Weights of a small transformer language model: vocabulary 16384.
Each number is 500 + 50 x the weight over its row's rms, rounded and kept within 0 to 999. Layers, rows and columns count from 0. Numbers have three digits each. The size before them is the row's rms in percent of the matrix's.

# layer 2 MLP down (transposed), 512x192, rms 0.0932, rows 202-273, columns 64-127
102:460462545494519454525449535494424483558569533513495508448477493647502385477506534516477485485516488655486529530392351476532508376431496587501476538553430418500565435503582584543439514578457487
104:480445527499498502476458542475457519492550480570534498546532525517393513445524476509495549439454549582526521523470472484490501409469508477432477475452472453614504460448529564561521416386478520
104:551516541526506583562399568537522481490487405504498570528458519505396471453480495454557566489495515418494477488511462497500455471470537448499364591555502518492564568489558507555481564452527470
094:489413465462550468473537497500315483451495459491395535477577544466539503495573545482553554493538462504557443506508509497490546498523522481520514492433513432506517516513472519488467524584438510
099:507498518525559514482475447482517491509534440499487438511556515478463489453538508558558592488421590345469476480531644570473511530577498407450588461542492557388529529514450535494554477466523507
102:514481516531501591475494549433461440600498523567603614500424491517507559560473490548439538550538475560499449575527488478547486462484591477535514484443461519438453443561442524544499462463424422
102:522494465427504422538473487501486472449484502620470427491516564516498575451502546453436459534514454567571509566592491572464537418529515526541521471549478507506550513370568473514505559505462485
115:470594571483365464456626612492569498486406506558538465465465506485466482411488501571459459490476474590543470448493506545574458547528543451490528598465473539595448504488551569390563514497473550
108:421498533515408571481494567491477482488517514524449526467503482635437496486565409500486424435445546526508510453474600534509425450531482529535467377472507498456417563451517592490532558420462534
100:471454503478510501497416570519472578512475451487553532466507488416503466531456488516456514524482485660421519491421483464459520574438455512546523488554480546468488502614584506451482585485447571
103:487475411451485563538626438504443495554485509466502412538584511492492508475469569529495555555463482250496464557506469591527560475435597480557426441423528509404471553475450568448517504545554534
101:475518519518487500528452532499524584545479540507400503440554462529443484422503552497526490476555514556479511498536552477493563510454530470531426381486584370527459466450427547487408419537490564
094:457526561475492484455515464552448508545598497546502560463482517561568459454439513476473449512486497898560535551521447454528487482520450581482524501496510487463504443500526507488534530517458525
102:488517542532430509450623505423414463510460550558583538489457483524480495546427512493453457556430559477490565419520544559497506499445490553486492443489541535491616437530478437577468401478425522
101:465469457450516501527527483484400532574517482586476561528515508555426512596446551430470468509492446447554536559569544397396591524523392348560424455502466463545501415438584464463458567430524448
094:446534479441440458439484424513462498534532504413492537498506413392476489442506536559507430450490446271592490532621512580403523462562534546525587498563484458463528503449425499471545479497436540
097:591582425518448478477489386521487487483474464472494482441558457461468533433515543442466486604474458449490504478533404510456436500536430532480547547552529441606506542355569476518576548471569583
098:554415502500499539453499534563495504520488545551449554502562461388454564574471446469499477501475516759585488523509477499539401455496464577444567485524600468540510504555584518494433563509500425
111:491486480481522605477507441524413447521584497513570529390483501481497475585514522439485448462465518537561449458533547495452595484475463536464514456560519475536539525432419491628565453474427543
101:515553496526578533525463450492480530414473500495469559512544506397468514478364534513542570537484558394484573434547578461503425512565442555430479521523508466520498543523551473454514537483532502
097:475512421566446508554492449460458415529532446559498411445483494549417508507438478497414455621445462677470482587450496493501558394469543473502489467443512527492515482501524456566480520401539456
085:517483538419567574487482485493522489486450522557520534604422542542489461492510474529518515473504532651512486539593502492497461454562450476519511463570458462536411571461489542441531451446517483
099:514472597454515495435492516430438473475521499624564455429569586512456467464462534537481531476538512477557515522418459469487476441537518563562432528487459456565516557430573497550489520470541471
108:516530372513468626467583506505454488464497512449494449458561484459460560546452479447488475460555526555488411528442514508603497524514505467550449449502518543455446549476465481457383412540486517
100:516501527494519436515527500473516532421457540540391482490576452367480491521530514477496510578465552316586413447548487507518435499510485512497529473488449479494557510484425457459485548478548522
108:490512467507488480513507521461599550595499517455487561509501485464555516471521508460528551526534513091496489517550498496534528518519435500512521490533522448513516501498493524474538511509471537
099:485426470532465480546511484549454473587440464522550433505500480496487530445610525572504537517517596433495451491477562386575438508451571522527476541498493575575602514527476566487514420498530397
085:521470530514547514462520527470549468524480471408528555472452457500470547491579507463540531519456494139506536433508501458460506578484524446525510555441485546523454476506412499469502541540442501
106:422520484467412580591474558566497465535528387497561514521493460468603600558472544432477547480487526569433518522394533507506506456444470521539486552570470517465422519589571557560447440474438549
087:516515564505500400449478430557390441529572431578542517431456521550521505526454491451453498515431468717474412472502470424464542448607521473529415486482616494475448522412494561497509508517423515
103:445501472543447496533584497479586586477487442441523479487549456475506430504517464496512539495545465261479483413444476513462528449474495491521468544521408508412486497561461504432552485547470509
099:520479491441493554454539497446336507463509540621525532514494472431515493557494536577596566551472461442501527587504581424588476484593489543497436511431473522533512502486492543453649569508486551
105:484541442553367566514497535551562501505528502482512502508391504549556534610456489474467511481589424373562449523457437532501560513458551523482527437507435443471458463559508499457533442475433452
094:534461543507470577416499475476555525594480507436536481569464472547498449487549499462492526513529507485451579429411497439590477535415498547473537510517521496471429433572469565461434465533534441
101:504466536540548485518460352512499494442509519462495461546524529417531549469513505517464531517564495602522498447514531479494486422456435502496524439542570484581409469468510510517500493474571506
105:552432542516621479517487611605444524506552485519470601502593535590545554478486424539503492455545453592497467525602496442512506505510466561436487544542463478508412443513495472447512560587463527
094:503458476452467559558499524460501490503552584457476507475545496566568487496443489434532490423474452592451493461508416540487487485504506470566417459472452486528558425469488495427485451504406494
089:497464494411508464395471467536445417476559457551478483483504499477502509562529499469466540445586456779424538550550599585502478469512543520523518504491491505505398518469463483400443474515507548
106:498506529430458567451459551553517470465537456507426491513490481485625475378427483430507483483505449647528390561551461522411501512497494526528489541507459468513527416468519473358441476454530481
096:533458450467560418455484447459550513584486440465511483464459492455493538568487545463499483488509552374512494514505500463412620540474545525525497505472558449512432532470519452442581501498567456
101:461386411379443476503425452519603493516481469507495480451461444484551521414485479437549564506555481507407595447466548437516547577524434399543563558591587463490433419451520448494487411532482512
096:504467419470510546545453519525535453540519461477552478446491543682563522507501504494542472640410513365490515491571434490461478520522440561509519484500408494567532463563482437548451498464447571
096:447384540435459447505449532456435543466533508497429556551480454447498442510571535513493589506507471362543433453556545536410511543520644480482503491461469499489471493602577548505538396486444585
098:546549493536500511525499522531523551534501494556580486527646488478457537446497451581503447389451491339460437494510453415402515565492466431467409517537450470517548472428531556548485506543568441
100:532589537524513542459433478506442527542566429519526474518436554369461462568519500438485519507497529564479498486467484483474505492485449481468434440465384479579424488544502547482561511519471523
109:545552513425509465465433527499558571491390537480510526449578514487504540548553485417552512410547454513487487526516503537550445464484488538567457556538521529493549565465503455488348524500479451
101:480442497433531478472474483535549561493476458385449493474477499456493577452524516482575507538465443288543511451562560573497511512506487439518537502510520523505506580440376469434530473499456612
087:523539507521455490494495463482453471524471522443502517595411496488538458589531494478457506442466544763517481488524496517539416515534506498521486503510513446506413518521508493465493462479476567
101:476504585497514570529403526520508450551497532434552533508505496410580464541517445512459599378473461605466486578507482567483546504535459466566606457541475548458543506514469510526549468467491497
098:468480491443450559490500537514490542530448580539483502600568520447408538542536578431473501521524532680577544434481455449378558497573508514585556522424467480583453482504452496504435497467524545
101:467513475595550525493513512455532483492466573450465496484494641418500655580437623515529489488512556449496456490536518535530579492577396525562484476505492555390480527525428450527603478552471498
102:461468524464519503513538474538596416507553510568456480464435504435591537476492548448468447515543448773443444500595524525487585451481520427417506474484504522511473520399494474499416519393535475
098:596551475475514506460452483548480576504562458572489437541526485400493562541436458537485432449449462652485476568440538479452460494582515553615487582563543528476451478458462457520459506490472465
098:479550535459558555467537526482465600548430508365411528468527506523497514482457503454556495492548562365569532492496473499490526474496437535502536482551548545539615552450382458510540543567496443
105:524544452522515526470461546509517443476401560427535514565472471542527540508479457452423512584546510667516572465496488547545424553460529504500588510456497477491570533502534556469499520418552562
092:513499491539467524485559445437545542415474482524456488466555576420408490461522505528448524530443526323483515577527500606430508492556477551525513414508507540398445489467390445526478492486496554
099:446505548425444465557431514538617527553462543449562478494522570566597423456453429491521520584388548369440432497490552450596531510470493536451553557544492554571543482465474538478415500503477509
101:462553455502471492427563491472524557453528482391450539499549553479454531483553574473486563443559531478552527454548527495397461496623492524501580456533456483414536457467473487509512476460531614
092:464497636529572482484510458505499483508538450443526471493535476538537472508523493449484505372564476275480535474462492466591493499486476576491522596487516492554500532496480492486500458518537466
100:548465552520451533457482396481625514429460499427558472480429474482477518549480528496492448576518475225457502515523475517567553511475442506476460529510468497452494478531442506614505557476494566
104:474401509557540491487481539491577482483420453436436519448514554439417481423528394475545457453498457352556491425491537570470458532472578457508531524511531569498574412540537531515534480545506579
099:482491512483444513445541411515405456586489516522505513495482473400515492546584441589511470492487543508492443550445455469495492465420590486511628471556537498543491544518453540503570534500536493
093:545535525531429493389533389446512501545569447481524437487527509527526531452405541532409514493482579432557489477401515465459500562446444560495503540508455559422474553627537501490551642471565559
097:593499481528558503546430564579538461470548548432519497528494455284468504422520524493485502501530556253479534472511481487434502551438497468451509570528499482458537573550546558470478515529493512
097:454580468442438562509458585548372519516508507505517516499532438518520451482495615488521564431535464605470428510498479483525489557491500397481489470505581503526422567505496531524493551520395497
118:555482445499478536465513464455509425563503500535544580429532463596490412546507520479444551490532583256405505425480530447561582518505548450420599541552556514550557455558519529557482555498500499
099:585519505521514477492485415494482422544477468549580504443471439449614589467505490548457546505512489561539490456588467560503544505478466466524541445464519510483508590510511451501502504446516468
104:531454489486481549454437544615525503463509547464469507434469557458540506503576491563498606484588523433408408530542577491497477468537516398506552498471495521519591565575491534448480479520552510
111:526488424584468501544445539565423482503471528530509523520495541520524500556462445463562465515545414589476587580438495465534499515466489500425536510484489404437502459446435505463439582425515529
096:530445492510481510467481450493452548445447541628570508456511491373472527519488493498551467507516553828478422464548563518505495524513527480512483521501519530553510514510499488462484566513549486
096:527479466478510439549449517513478502431524516426472499494596542523465501503519508454475529442495524373509437525504536402394546511558416501441511461485564441485494495460484501503448337444408471
098:554496469495489460563431570453471505522411463464494488422514491509503542456526524503442493559464404668512569506474401454470515486535434458516530403490490405463508542494508512446461412450503484
# layer 2 MLP gate, 512x192, rms 0.102, rows 203-273, columns 64-127
102:468503450540586528495488567525406453571538551571419481470517513420560603566596474469494445466452477544494533517604501444501571428484503489483477502538430425490523491494474483547410443468500485
104:427624501550489411543447402577475504513519479481509472433498515489473474431442520477469544535514389506473505589479555521459418516506480420534447569534497507561553595523536501543463487459491477
084:462499540433515511461508559463528560516482473401502522480454487427508530463484543602515506436451550503513568517439598506507501586504500537575431569541499479451490545547459475451478441584558501
096:559412435493506478485607443409445481438450556543532560498562538602511426479406475576516513583523460495493526597505386526539484505521500441476496523519444460544522532562461407505529539509516473
103:423537464519540440495538426443517460480598538616499511534480499436575464495559508528495507545562518515651580443444481483514529472598532504570546545542522408474588398427596508452537484494527432
088:510555522456498473472500506483487528434488419495479530460407634595478453505445463557456539421463466494562523594489504507390574491499510538520559505452363526494518517550411385407484477469531540
117:479522497494529450527547494470425456474559457513551546542444436529464390497519458597525499493581584507570500556472556465556520503456549476557579516497493451501458591520499583552473497560507550
104:436503461556463523460540530548411483503489458514479570475511535578462448539599532546419491582513494539482521544505469564538488550460521509565516447463441501455458533484643583489441658428410435
101:513472489446364448435582519512510518505577492481492450575512592542485524520464522542575505531474431471539509519590523409509496513481534572547476507553498557524590588559556469621499557527564431
099:403525541449438495496508533495609540503452444439596602537487507634539585424563595393482482482534513527477531518548449471547495519616391486474508495531512469476523453568490441480391538467478501
103:506464470484385509488534553459411481522466458461503524422566441619505530400467454508520615507355499506472451504476378517563503479440498606456444580567533541463503473542470521479568437575475471
103:523682510493469567502510507520508415487530479412476514581554509554591462497485493547505604499469597589496361536457480571562461481508518477466462595488489506411496477550497521469439454619447509
102:508493602447533499480481481566436558509513535555490445562489468540446530496563452580441524548466462537477545482535441499505464484543432484495522592459476506511554520511492502484532491373452529
094:512469464398525501529573441495486466456433461519614386562480432453526534505606579523603452498457566442556422494546619472530453578544525557571540485459502504448498484463542534480506428547496489
093:485471481488491537502517617560463427486452437455511539501416444572462504544497568514508509486578560562393516501525484522471504536544463525398572475524547550563509509568464394567443489539641487
095:511466533630523444478527503545454613494500552489527527585426501569553510474539436462530477533493475551422526480507427416564392565541442421479467519503524548556609527562558446583415524537529505
100:499475592494507529462577562446456502479480482540454499575424485525464559494493461472590481476508598470515511552477514516472435478597537492418534524462406445484409508487551376537487514541508594
116:665573457460585465516524450535536472479508469511447464431557598516537483519512468474536530587481478521477533586509538637513509542493495546545506523447500450478432451521537555461483508435554386
096:436535575518403488460518457530521530448492516586585460553436490525595511499532515617456503476558477612531492507515474486450598472543472428505477499382534532493551478498428477416444335564568517
098:581563559556448510431511454527600377491523522439479536477493476463537535569434603554474506473518525480604479430542544374491498572495503526501525455571460555472618548554442506585481495536522539
088:472472596464598470469530518402480526607516484505517533563501509542501490499493489476465506481513521475479463369541539361445520526536691446471446478504582486452493534505430525480560585546455458
093:460523569512521502482521459597528575487464502491460550535476478510496464463631484429526500430440497499490484477500521558502531544502554568480501562590546495419457453525460465510455462418459482
109:582440586527443465451488504547460537473609453505438494484520564567503486533439536626539515525483395494521546458509462545386517481436486573514485540470455474497538488540540586470536561484546471
101:490524471532471542503556457531522479576461572486608476545494466567472477499537421447517515409454556494657550456526471522523398553586500537513483440534515553566486598501493448527523508384546465
105:390547535469511425522557418568436515476452577481515526506552539511432461498495556525328416527451510517454504512514434564526526451501513507475553552496517470380524499516453467377463527477474513
090:464516491480481414481549496469560464549535477464535522484581390552499511457453622539506548532575524456494469393497494555463457552496499527528467406564552471508594419458603523499568554521488524
099:443503527536459519427483489593530466399611495520522488507491587551479518516377539582482437423495467441528489490529518472525559484488501551535552464430492473544494606500559438518426513538517585
099:539583483452520507553507460383452465421474546550484422488527413433579513565486650450454461502448458543558511533471514458528491576477497521556503623483440410444462554415564583474491478509411556
088:428440438553495493542551465587413480506546483493571525435420508581485447573582447504496466516477527574437483527486455523490446510429510485487532460486525491603399519489541597462542522507440599
095:592560546541464515472414462492442416433528611545518526536513501466422601451524557590521439377508523618451517546504540471593500502518485552490481403460537494474508516504491518535455449472531426
099:501571520423535457547568594502577469484468457503439535436445498498447573546547518503541518568485485520509428496606462545485443536525523443489473554401516448533561462440514451361435498490525447
105:473500499528557492484510525478497393594501532567541553461578467450559501488540555565472543529552533576632428545402608536552480502456508584538510465422444507396497485550579554505444527455398508
088:501449424424499564452567475526410544363424542544563561555505451489505421491556545441476471508414600559464567431526539430530511502531491500550557518509578543532483444523456466541446463476510486
102:433530501491518493469442459565459417423567404513550433445511493520468534543485462499480401598530502471513450494517410497512611503554450435422486477490445598587551468508457514535580484475497440
108:477535492558457492497480479469494564520543511488503486448539514491490422495482595490528540469480618533500542507468465378513457462379595546504507476476456506480544506487570473566439452447531368
100:452596479509413538495452474530452490441580457482468478462495570439578547554497515495419399540431483537452450545555463472487495541484474544504507530567515618424487529516628430498513441546493544
100:415480532532550476566439430467558523552456477482567584506483385483475439565449438488529508555468519528429585542528556455471449484519526502479421512435487511562509621631405563433482520509540534
106:481446475485553479503508493486504360573530508563542488457478557483404473466509479503423556500513467534484544480451514489499568500346482532546528483438432496442476601568491585611457480557520479
097:440498645518468497498607486678501534507484476491531481453362546549524518462480448545434459452477400567404503517585477545489565467520486504376503490464446465483532482533497453475440490493509538
100:484522613439539498512589542453524521439503503588561575441478455624440479478540543453507585531475541535398415514565413479528448477444489477461458405496491515556461622560453419576440601454450436
094:476445555487518527524446475429537521558523460508521446491435424473468534583476466501484398480499482461517453487425598517502416494549551464515475423506549465466460559537463548490412519518480442
090:468458468539446518469490430494434457480473567514391513505515580460461448475429496525475433531466428493503437556458490472404543502521538474500451470449383529507503532493509514561426559500595475
098:440493383535557441491444451542496486507442545510536510544527541500556491527579509473576486488448542468469602461463457485576520424448491542533539473436587550420420528658517418511553504580467659
091:487510503517517557479530475469460541420467466477461530496501526546511564465577509510428531480480547494572501519420475586408502453526413541484462399520530536522472598526449443550430582459445464
108:608505506483537447481459498481478542496511462449530509444542551552473472559502475484589468451523554572476534603378508533591507501413449525501478542495516557504498540625496488576417474467449466
101:418489447477418522509553570558512476505541531550523575492626494530524508534471503508426496507522499653493478521454464516538490472503444552551496444504505393513524492477449502546467556431514467
085:464500454542493484545438563435524536472520478428485528568506556525523488524594541440571441500512508437589454559588569518491414471658514450411401514468472445576438546508509440533518480499439454
101:453515432560487484516574560585484449476590472545505505439516542579429494521489531432531450600531515492460467511550599446535548542508535537405470568458537500452488514470548497541439500559495492
097:527514525490494474519494525553586577492536444501556549556569561528513515624559615508555480556550510497490502504570561492491553477670570522546577554385438464523565552481494563544509576502527558
105:489459456409483539454541532490435568545566415546490519448475485599489446425513481511506535486467551539464562536508526470512350594483551424462511551486530543547562536483525554450421495495521516
107:504575483535496496569477468542457464481556552551594471534484505587537530551491439555443430493497519545505538589581586463518485448469490496594472499540452472472578515625473542492529463507502511
101:452524564490455550480531472505406376516522589442512483493489489599516541429543520519459453452491569556539469489582468517452507454497508559477443421421551557436631545536483500518489475568493513
095:532521431451560488563574597437536497593566478493534553514547502479399518577491513536497435500603560460499466529524508490512470602567474448499525475492607422433556485461438487481459512581542505
111:503499527507581446521501564393471530491471553525579473492524596547496505557489539517529411635558519471528475504490542463568485599560450417551479514526489463483576562553519495516523428480422558
093:482428438462512518553399548437475451549503468451461518542492503421578531510529547473458443533523474511521538545425442438518520446490541392460435509514504414522564494471509527499506394464512449
095:536476439427528429585614603490467437475471478528537497510519491440530465493486480383430585446428562537541473560446522495466522432494503460538503557512555465554424448452408591512428573458541510
096:432580464512452492598476485585468481470557479518515608401414466448490420411439555447577529538498530443505504530523544552480614493585481450370527513437491428513485651575424514470490544424528551
091:459545515466502481558401548511483472630599580488457447492535480517462511517487492519515421535426555449619535552674514423422493503583432469526477538507511484493444525493526522490560539470454612
100:545539466546473384524478626550444527535435466498481504517548542542454488558456519461511537476512533550474487416437523449510506513585595585541537518495520538580534483535561490477589594504447444
106:549516549442507508491578486449458470425518562558583434511407468520427547587477574462502609538466625554488469504438488525503500502486523455513513451473521554448533538485442600474518575530510448
092:448430607538509509565502511515480528492616463505465543480488503544554525367546442466421498472486469536455567567548373450518545539555421622457479458491555494447592589454476575531419529638493542
089:507462501480482558526592526535448451493426516564535595529399522501551494500459596471569481420518519556453499505523489483576514442561504430431471480484530419519451454477429475619476441504520486
108:431507543486465559419588458451507464493486530496473499557563531487584424614496480499522557460394435514472448464456544533525469572502512462469560382402459553456454465541497480478542506559556489
098:538582387435447481517559486506468414573471580554529485409587444568499505473575514457582523476475548534534498552504486584436534533472510473502448471519563519506643472486537542514475551456509437
118:487492503433558470478480369427446496572529481521508477540424525501574505478533508530533516463488527462492462527477577544460527528473514437498531454454542449507506497528516569394452447519496428
100:455507567460455543489449574492366433554512452468370445458504529529475535455457440483493577509466540481471573550524457411531461495547481553402487582542518505562638473493467535505521536538548475
103:493497565433488507451532469461495539633476434544517491485479449490446408506413514519483519542513557566535567451344445462559409472387570568563516511511523558523447454476501451579465470455457548
119:591418456512584355544554520491556475504544493468533545478566467628497482439539505590531529571538520469512568611580392497559535459471422538523522514435445523518526557401507422481446442545526435
098:458487456514436527571545467442547565459517463594421493429553448503430397543478536445606479549623587403478494515465475531577549477458541452426529566477600503603418555561520506459532461482539486
086:503544487609626554514574508520505523463442505639525565530466527457392562456506618476461493538483560586430552445486450470460550403564562504577511461543529586506514519433473506532451546598426549
091:534558471595523516482488525444468564527559447510491463499527564522463459532493533429507540479521535522588419522490547440467549451600547536474476474592547470607503502507427514494394523423391546
# layer 2 MLP up, 512x192, rms 0.1, rows 203-273, columns 64-127
100:481603471463404489531512496468539371534537593497515513516462501507564450543471487473437473496521517438624527441507568523465591446487494485525556476480478486541542566504429559566456484523486559
098:586535489538502460506524487539423563497482573502496498451538439583483562365473537489542542534388542513524481459471442554492480433571464504458410490486442474492574426545457530533519487480439426
092:423478550562532561495436560514523552540372542344498557575532513441496474501469493568476395560442537490446526458465520428440393473505599483472481568498473437507506517512541502498516482414525490
099:499483391565501377594516513451454478496485455539505458414495517538509530483569535473477487495511588484468440501445586597577399509458485460451499567537524553510495534463447484531493457471429498
098:542389456469524476561545446625571466427538415506505441553552485497603501439460487508645408485462567487504507513432513480532488537557473495522496533432568554489563522465555508475479525479586518
107:528455427513519501617594436498530506527495550595420476520458453467503521442467644493510457587571502545483460432497465461544470513560464537604483482496587501497548528442560513593530548562439450
115:453589528460582527596501555519395554456467441499475621493467451532529473399512541513498436407446562512435451442506541537439579440492557542440441501477531483568611526493501477402513523497588469
109:524456491566467464542487546469426376501428420472522463492492466541497502540460525513546475483448570521497450378513495448465520494495455394472558511534544546468589521489453474577505513525473363
099:570423434463612471449412605370527563444519473487549433503438505383407514469517490490534460558486538493519533460517465491376420423423551545483549596508420430499439525475462571492533519519508543
099:525470508569523500632480510549563547497518578476555492541585517504506432530405466473521454638505437439491434482540489631527500547450517494478494512558470526487492565505549483411509495449452504
098:471464536469508586486564464516524438498447428504517471476479569504507455501437441496515474552445495480426544533422522434524524561489513458494545465364469452501504485543480514406455508462502436
099:507501449523500463655536472558518541459570482552404433482567501505505535469503514562585503412516399425438499379473517416507482517492523487523538550432410455564563436505482552544516486444577463
100:517501473512547526533592471497431538491510431532486425517468551469474607478419474613557435502501490505601509542519510451454519508524487452500426506526462396486623505528515507508514492472560488
102:452544536583426483468463554464510487528427523547529451471605489534523379444353520503528519512493479493452548440433476567527464502424466465467442457434470487515499571513510438495500490473454508
093:494430452501469533499480490432385506511487529545445532525490500509626476492498519544510425477444490444533492476533452469537468506452516511497496629475429438458504485530427448413510587465362448
096:510522490492389592441493419582450531520597360499556401437550456448488567481484531509546549479479578469434544512507522453552536543473515453602494528482469512656451572514468447485583414611455425
096:481527548512440519522377516602514503475484501475576458543482592434496456597517472507482462519530462513530540498600568561468573571494423550462489498525535523509498559586528408522474446463620543
108:552551479599550358542470611515553639433509549486553465559573461486519474495517482481481488584548463464520504464483455488528408441455551416470446540398545456527505493505524496471504507515584426
098:529476520463645541584483491504530545466523485545527575454390540509466516435422538447443484492531388526521520529474511476448549520508434514592508486535465549522519540441619536413469543449480529
098:485416534509462551514464489508527435439497471507500469546429380473492410495530548398474500523443496502467573610475500490531603518393517508472559574540477487480486579496553440614528503491545453
090:574467439427414448500512436417399405454521512568441588451428612454502525438403533519460493477499503488647473507471516466524468505418533509418444450508521440532504386562488502449432533517493460
094:445502465484558419559496517611519477492491495529465506473495486468553447438495536488537475550510487422609482557454482461517445606477551468532482464542558486474522461492476528477515468388502488
108:449502518491532559433499479525474545455496461531427456465558514482546468519474519546583539512499509499509405431493486499589476491428541493490447519454579458471449528527528497459508461581507454
101:515483472554505447482499477524549506424543591505484523475418463463439574497470481417613556445502496449578479483644498488465443555572542516525557461511537475550506596451453423552598515455549497
103:438400544475484611485548458582415490457593477556462573567541441612481518463491445531509445518526492664450563497500433522610542533431545496552419569480488479500511506452494461438530551493494428
101:513580482538524503499545488477535410486594426460581436505484371460509458522457500498538459469483568502408525390417488546564460478473421479453532404468547479432491511495575480537478590601451553
095:501476557545458475509518474601541447429503476439425483599495531541459474417338464569424496534458536459572485610450463550487516417527552590502546489427554516527493500433551513523414527499511546
102:647472459507558437518561400444469414507554435480510469494569513480423494485533450552507559502437507464511450488527463494559517633559572482580481475453534461440526451475509510454493597486536585
092:525419570648555405497466516520498563532569489477513467523457481497395508443450515576559437469360507517409466569439500518508571531530507436456540535650456421511531505464536507506510463541461421
093:547454551468547540577488444516524540462545574625415443442492555440540424544512570497459457488487489508509403530444514503455475595420486441504553501479529454495516396467504548629469527453513555
100:450511582513617494430496551493489467491536539544510526480489580508478524507369500466463526513479496514512526514495494399472490439563557528414474492402365527484591488432512558553426475422454463
103:582544557509537430538515443531459586530601423445512533523548454449491470473534541525508492522460608520474503505493517517536400499553513536489495544424527544461520451484496531646349621449533527
092:526455451496471504473552527570557413441470593514527530432439520560522516486585495496448575546422602500534512584577515555546444521508463496571514462452622487554456444497459496517443523474524463
099:446439506558429548464483508497391541469437473493477483437493512503448456463590617425484535452446477503448553413538431503519491478526405529524627384531621500439511569494418496536590483473518519
100:528584486460496545546454423479601533490497433437551573535546455451543499494593588525435514487381504482482521432594502536465453474452483522469533439506545498464511484545528558425493451499468455
095:481492489457512499525500590552475500473490439603452478527511471581516420411468445528613606517572551545500485526472492470505550437437449481580489562474465480581550606529464554464435496457490461
098:517453547449495526489576502473406577467537605460400452485451472498562442446484544486424478538457510522530489467483596436496510548454505565495414556530446469444528532487538453540492503454482481
106:521442517568516517447436487449434546545462549512359517590574479460424515567403426543510401480552512475538514487511473473592476573498497470567495505503488581515570518479508470482574449551512505
093:466473506544493477550578492470482519472516440512587537497509494465568462531451496511420409652474610516493539512425560418477513515406530522457433444386516473543466493412555509529544658447510514
099:447474419458421535509481454486578450513500561551574532495522454485490471475546513388514570440494522479489571441475515305418424537471555445465470545494526384430394392460534495483512486484495538
097:513545503529491460445574478572469486459504448497472485518448474500508465430495452520464607351618518406465405478501499492511498454493529387457536525544466550543508462562542593532471503471534410
094:583591480496558566487393459503590463468578506458568438486546568469501531574489500582568419452545380482405498467530506526435458531463553530517454486501504503495456485545443554488584484495517464
096:515351478516563613419463523439483455533558485539522587537483482478540531515488510514444521474615478503434572482476486504530491626570530506480542550503564434595457570542519522506517572500490476
097:558548515590570479428541475487495567454512478484429486519555578578413529411516538544538462464511465509504513573516422482518440459540533514534542410504470557537475578483429567512523482494372542
105:476550606532488549481381490574447420505415515480488552444471531448528505540484488495477436458544489530398540567527462455530507508621400555455445467546462514628532611536570454545473530467492602
102:521447558459467477529590495565441564468477467651565495549539478432494494533537499454501524521461494508513479503525471478526572480434588508532437386541434451507435567537496394403518562541523467
089:481446478594418580490530572556459488433506474538578531448505628544544439450403504456483536500540499515441536505608467441544466474610512546467480518579499480437538567542515446527493479544592438
104:499464517457514554424477352506528583482485544499487486479490499449493455477457557540458489469518479458592570460479467478488467524512520563608600437480480505536516475457528565503634512440474485
098:429451519548511443519549488509424390481515564437538557512486450554472489429438499499377552476432461513468422475511454511497416469366521562529559463513495474457513492476531438471494544472568484
100:439540567427574469600448556568546494566529542531502455504538532416565456522479470458445532539524495526409529571486480489516497503486557438547471529555526471501532533498484520431457477459422490
106:452441508475573510459505455565594417487498512503462557433430471447529519438526482552465449496498490474476484409458560533493498528506465462508481448434623632575484480477532417488518487408516504
103:555457492454614505487473574508488552524585437524460479585568460401574529539464425430517563495516499485507500422507522475464384541463556533482582631455495464561402363493462492518502542459456491
096:510517518393497593515575449482518480430515452450460525498549414472536610540503434493653484593494533536388521550553523454515523499510548441474468562516453474449493436525460446429501444531545553
102:502514431528395399474498482501448505474595460560520517460462489525460428461487436430500487537503475473489539468481489487460538507619420490551509439476474490488462486464502530488509492502526579
097:527501517569483539439444542477457503542459418429500489536524475421540548495553462543563531453459546549558539530446514455505461510475497502479595481440493504509558503478447475545527509472491520
098:556576472476560520444515540483462484448497513549550505490511509527518579523625560398567551400520532553453396583558552561526479519484586522651551412503552488514529495470488556578524437484533478
099:555413505602448515532581501492518449505538526458452628562513449531518521533521509481545443518523480498419543542550528345561520527532452489525507504541424470435544482444528441439502577497508445
090:508485452439508583492499509495416566526506504509448503516529552497531504461521555536521544484348529498538521547488602591422572487436518532480360513520426515475531501558484362478519503485474557
099:563510403530508481504524534524470517490505444449435462553480505502538495524397489525556498529421509495503392592479453507471503493458586548488483529383457532473462497458477437457519497570497600
106:506530538490539452392510514481449565452418453600590516572482517488571561452557494481454505473486553544510330526438604406468438566398465571487555484475484540395495475478543561490514526411510525
098:495537505511427544539467483459492551626470433465480604474489474430567485494711424585576509455440506423483518470521441455453522513455497575493488447542529528480549602368482467506522506487557528
091:561410394619542542514592432479463423545450564559459484520511427588547537500486562494456476480499555419437456478538496502580498446531457480477579527547504449459401511585536487546524472516587560
105:451536532498494497419477492499493466471500521476394547506456509499550495581457500477552485541519452459520483454499594475479568574520565568454532471431524538498467413493522456513567499549521442
096:513486532477461554495527535523527550481502389499534434422507501522439529465446511547502585428412466432490499502522485501430482414497506497516543607502503464555477446626479513492479501546429484
119:491556533491436462493460490592533516507502536486548523513468511500499491477514353495456518437512572481465494524459505501531469491523519496490456501477572495450393491380533553452552484438506492
094:558515532575478477576495405438557569516512488431530482433467470495512508513468542573557439548546463478513471455519357564515524582559568441520465398468543574510484452550535440483473460516468485
098:503524537430487541490524525496519504496457550555397529490522582451405546599489545511426462490523499408492512465491575563401467496453470567508509527520497466480486460459520536499485504411544449
115:448407470475517543553578606532397360539483547523477566542446469502534401516478427401568451470482489492475486458442445411525514503494459515445396498410482469464463608466610463475596483427572449
096:426522538454532502508463572543483453513450463525550501503492557430584403475555517381437465466484459543617442461449466503540473504502451533552485532601582435516486559466508585514518503396413530
094:538481550368490500481496513566428490458531493486539478540490521537507456512550447535571544470398405562555401573484527585459504480441561503425623502520414535451534462591411498424488399471544527
096:557458548466531455434557461502404549406448538544537480521401423510461565498486460540555466471499597530515503499513505533476511461516434525611504466428430491446500510436593479524544460535513459